{
  "n_layer": 11,
  "n_kv_head": 8,
  "positions": "rope",
  "rope_base": 82400.0,
  "bias": "none",
  "optimizer": "adam_variant",
  "lr": 0.000589,
  "lr_head": 0.00939,
  "warmup_steps": 310,
  "train_tokens": 738100000
}
Each number is 50 + 15 x the weight over its row's rms, rounded and kept within 0 to 99. Layers, rows and columns count from 0. The size before them is the row's rms in percent of the matrix's.

# down: layer 3 MLP down (transposed), 2048x512, rms 0.0461, rows 269-272, columns 256-511
# up: layer 3 MLP up, 2048x512, rms 0.0503, rows 270-273, columns 256-511
down269 107:51 77 60 66 39 48 57 36 58 50 63 37 76 30 57 50 36 67 61 60 60 70 45 45 17 20 76 56 65 42 45 55 47 63 61 57 65 47 48 38 57 41 36 64 82 51 44 38 65 46 64 39 81 43 41 67 55 30 42 52 50 66 51 61 67 36 50 41 39 59 39 59 49 44 69 52 24 47 34 64 48 38 58 37 40 44 47 40 56 53 31 50 38 58 40 88 36 45 26 30 52 37 39 41 36 51 32 62 60 79 38 31 49 66 58 28 47 60 66 56 38 60 83 69 80 46 50 61 63 65 52 38 43 56 38 35 39 51 25 38 50 50 81 41 47 64 47 32 66 45 58 31 17 52 39 42 28 44 48 42 31 43 62 83 54 45 84 35 28 70 45 48 17 47 43 38 60 81 53 41 43 45 69 30 38 60 60 63 37 45 56 52 57 39 48 46 44 48 60 56 33 62 35 37 79 57 53 59 58 40 33 52 75 70 25 63 58 73 37 33 42 52 70 99 20 64 83 77 68 44 31 44 43 25 46 45 45 78 50 43 48 43 44 44 58 49 61 65 34 83 38 34 63 39 56 62
up270 099:49 32 38 47 55 49 37 53 77 53 69 51 56 40 82 54 31 49 69 25 54 92 28 46 65 46 37 48 54 35 49 63 57 58 74 53 74 59 41 36 61 63 28 54 60 68 67 54 46 36 60 50 39 61 48 46 51 43 77 60 41 59 49 33 43 19 38 64 27 62 54 55 65 43 43 49 68 51 67 69 69 52 47 39 47 59 52 62 51 25 78 55 57 50 38 48 44 48 55 25 84 38 34 49 48 46 44 50 57 41 55 33 36 32 42 28 51 58 62 23 50 58 51 56 44 72 83 50 34 42 83 49 48 48 70 73 53 31 57 33 59 09 37 39 70 58 52 43 35 37 68 11 57 36 46 70 60 34 61 52 43 41 37 59 24 31 55 35 53 40 56 67 62 55 52 45 55 32 50 51 52 49 55 63 37 26 77 40 44 68 19 54 33 70 23 69 72 43 38 44 22 51 22 36 00 52 60 30 46 46 49 42 55 46 60 39 76 43 53 49 39 55 61 55 61 38 37 30 47 72 76 23 51 54 49 47 58 46 60 40 34 47 70 46 46 66 07 29 49 43 72 32 30 46 82 44
down270 101:48 81 41 37 29 51 53 68 63 57 21 08 66 73 79 73 54 49 73 52 33 51 44 28 79 74 37 56 49 77 13 45 49 53 15 33 24 47 21 52 51 50 66 53 59 46 27 37 37 61 48 37 48 63 75 50 75 18 68 61 79 53 47 35 52 40 73 52 55 50 44 80 37 44 68 45 54 53 54 16 53 46 49 50 35 63 57 66 33 61 66 62 55 49 60 47 51 44 10 47 53 43 83 57 26 49 53 68 42 63 60 32 38 43 49 83 63 27 54 60 63 70 62 59 62 81 47 36 43 54 81 59 44 26 51 29 55 59 23 38 56 26 34 36 50 65 57 31 69 53 48 19 51 48 52 46 50 57 82 12 36 48 38 47 40 46 43 56 65 66 74 69 81 77 72 46 39 29 50 48 55 84 51 62 49 43 91 64 31 66 38 54 17 49 50 51 63 60 54 50 59 40 70 76 27 31 51 20 52 54 75 54 49 51 49 65 46 24 63 35 32 71 56 52 55 72 19 45 59 43 54 25 35 74 79 30 78 35 53 48 47 49 45 36 38 62 35 26 44 57 61 71 55 75 52 30
up271 120:25 46 71 57 49 50 72 69 62 67 47 51 35 43 34 37 69 54 57 50 38 60 62 55 77 23 91 27 50 60 55 43 67 49 44 36 46 37 68 79 68 26 49 47 58 68 59 32 37 39 47 61 28 50 55 50 63 35 67 64 60 62 88 38 38 63 50 28 47 61 61 62 49 64 67 59 81 34 43 28 45 79 67 60 81 42 75 20 63 19 58 80 55 52 67 48 65 43 44 62 61 77 51 48 51 47 31 82 42 51 55 43 44 48 45 86 83 41 44 41 73 35 41 48 52 61 54 53 53 20 44 58 65 53 57 46 65 52 50 57 41 46 71 65 44 64 55 44 78 48 46 71 27 78 41 40 78 54 53 45 54 53 68 46 47 55 16 40 54 37 75 62 43 74 41 35 51 26 61 35 28 48 81 54 66 45 22 39 61 42 37 36 54 35 38 57 51 51 37 55 45 85 55 48 73 60 57 47 26 76 35 68 53 62 25 36 28 43 47 15 64 59 61 62 45 65 56 29 49 44 52 76 44 51 24 57 73 45 67 58 57 45 25 34 56 60 54 43 56 50 59 42 40 71 47 49
down271 113:70 56 59 43 47 29 60 57 78 55 58 55 37 42 91 54 49 34 33 49 45 31 55 52 70 35 63 56 41 38 33 64 64 74 27 51 53 21 70 64 35 68 76 68 43 70 61 35 17 35 38 47 46 52 20 62 95 49 38 57 51 46 26 48 51 99 33 49 44 64 68 56 51 64 62 61 59 39 52 63 30 53 51 42 45 49 86 50 22 33 77 63 49 37 65 66 40 31 41 62 52 45 52 34 36 39 65 76 44 31 72 48 72 58 56 31 49 61 73 60 77 67 55 35 57 45 34 43 48 78 58 75 55 67 50 59 38 26 45 33 34 51 73 48 38 57 73 57 50 54 62 69 64 62 39 39 58 38 46 73 16 56 57 28 64 57 52 53 55 37 70 46 66 49 60 41 39 33 51 56 25 69 47 50 56 58 66 85 53 50 48 50 74 14 75 66 76 76 52 32 60 82 17 35 64 49 36 44 59 65 36 41 39 80 54 44 54 46 45 48 49 41 25 83 40 68 56 71 63 35 57 47 54 58 50 22 65 34 45 27 22 50 59 19 52 64 54 39 70 37 56 50 33 68 49 46
up272 097:62 35 35 71 45 93 57 59 24 47 61 79 45 59 50 45 74 65 57 50 66 71 60 59 73 36 80 40 56 64 33 35 56 33 37 14 16 37 45 46 43 39 56 44 70 56 48 61 61 40 62 38 77 38 45 30 61 13 15 56 51 60 63 39 72 46 43 67 43 44 65 69 67 47 63 67 59 36 29 66 58 62 64 64 56 52 57 55 69 44 46 61 56 46 50 23 55 27 66 34 44 55 43 50 26 62 52 47 68 62 56 60 22 47 60 35 55 53 63 45 78 56 61 50 39 44 55 47 58 59 51 66 42 79 66 55 54 48 52 70 40 53 75 68 08 48 55 60 29 68 61 57 14 38 56 39 57 63 49 46 44 38 40 27 38 33 57 39 51 63 43 39 52 53 60 57 54 31 61 56 31 25 67 63 54 53 80 63 38 59 38 35 14 36 56 37 51 58 42 50 48 67 45 33 51 76 68 53 31 44 53 35 51 88 57 31 77 34 28 55 65 66 49 66 50 66 52 57 33 49 45 29 64 57 34 72 57 44 85 63 45 57 37 31 62 39 37 42 30 65 68 48 41 55 75 29
down272 101:52 76 64 52 71 65 43 45 54 49 07 44 36 49 44 40 60 56 89 39 48 32 60 31 63 51 52 64 62 36 62 36 48 18 46 57 51 04 38 46 33 27 54 38 43 40 72 46 54 65 65 32 61 17 65 44 47 55 49 49 55 40 22 44 64 22 54 57 38 63 35 40 59 36 38 33 72 44 76 47 79 60 42 47 53 59 32 63 40 34 28 57 60 68 18 70 44 53 70 37 47 45 39 51 47 56 34 47 75 70 48 65 59 22 59 47 46 55 82 52 50 34 38 65 55 41 51 31 76 39 49 42 48 58 46 25 52 63 79 25 14 36 58 31 51 40 56 43 46 60 64 47 69 57 70 42 63 73 48 56 61 40 44 54 33 14 49 30 46 69 44 78 56 53 44 49 47 62 52 31 36 55 60 57 55 41 65 71 60 66 28 61 22 46 55 36 52 41 46 33 76 22 55 36 69 45 27 62 52 38 44 72 45 68 56 45 45 60 51 38 46 40 84 69 49 54 29 66 57 48 46 42 60 55 70 39 42 90 38 93 51 59 72 55 69 77 45 46 50 70 65 53 30 46 46 29
up273 105:42 69 63 63 50 28 50 38 65 62 37 32 58 38 39 36 53 49 43 56 42 70 67 13 55 86 68 44 72 54 43 52 74 52 59 33 47 40 37 58 56 34 36 48 52 73 50 65 23 53 83 43 75 64 39 36 61 55 82 38 31 54 57 29 46 62 49 26 91 37 39 48 42 66 70 41 48 44 28 39 72 74 35 43 41 27 23 44 46 48 42 42 59 62 60 55 46 20 39 59 70 44 57 18 54 43 36 57 31 25 81 73 58 54 57 89 59 49 60 46 60 53 41 51 20 36 68 42 55 47 38 47 41 55 37 34 48 48 46 26 26 50 39 64 33 99 53 70 83 41 49 77 42 33 44 65 52 68 48 21 54 52 57 31 48 52 64 30 45 39 56 38 57 65 30 47 58 80 26 58 57 47 53 62 47 74 57 51 48 60 43 58 38 64 50 71 46 55 56 62 61 14 39 48 40 35 50 35 61 57 45 46 65 26 36 51 56 43 80 59 41 51 58 40 67 53 31 36 43 33 55 60 57 50 23 48 72 45 34 50 30 34 39 56 69 50 51 53 60 51 53 70 54 41 40 46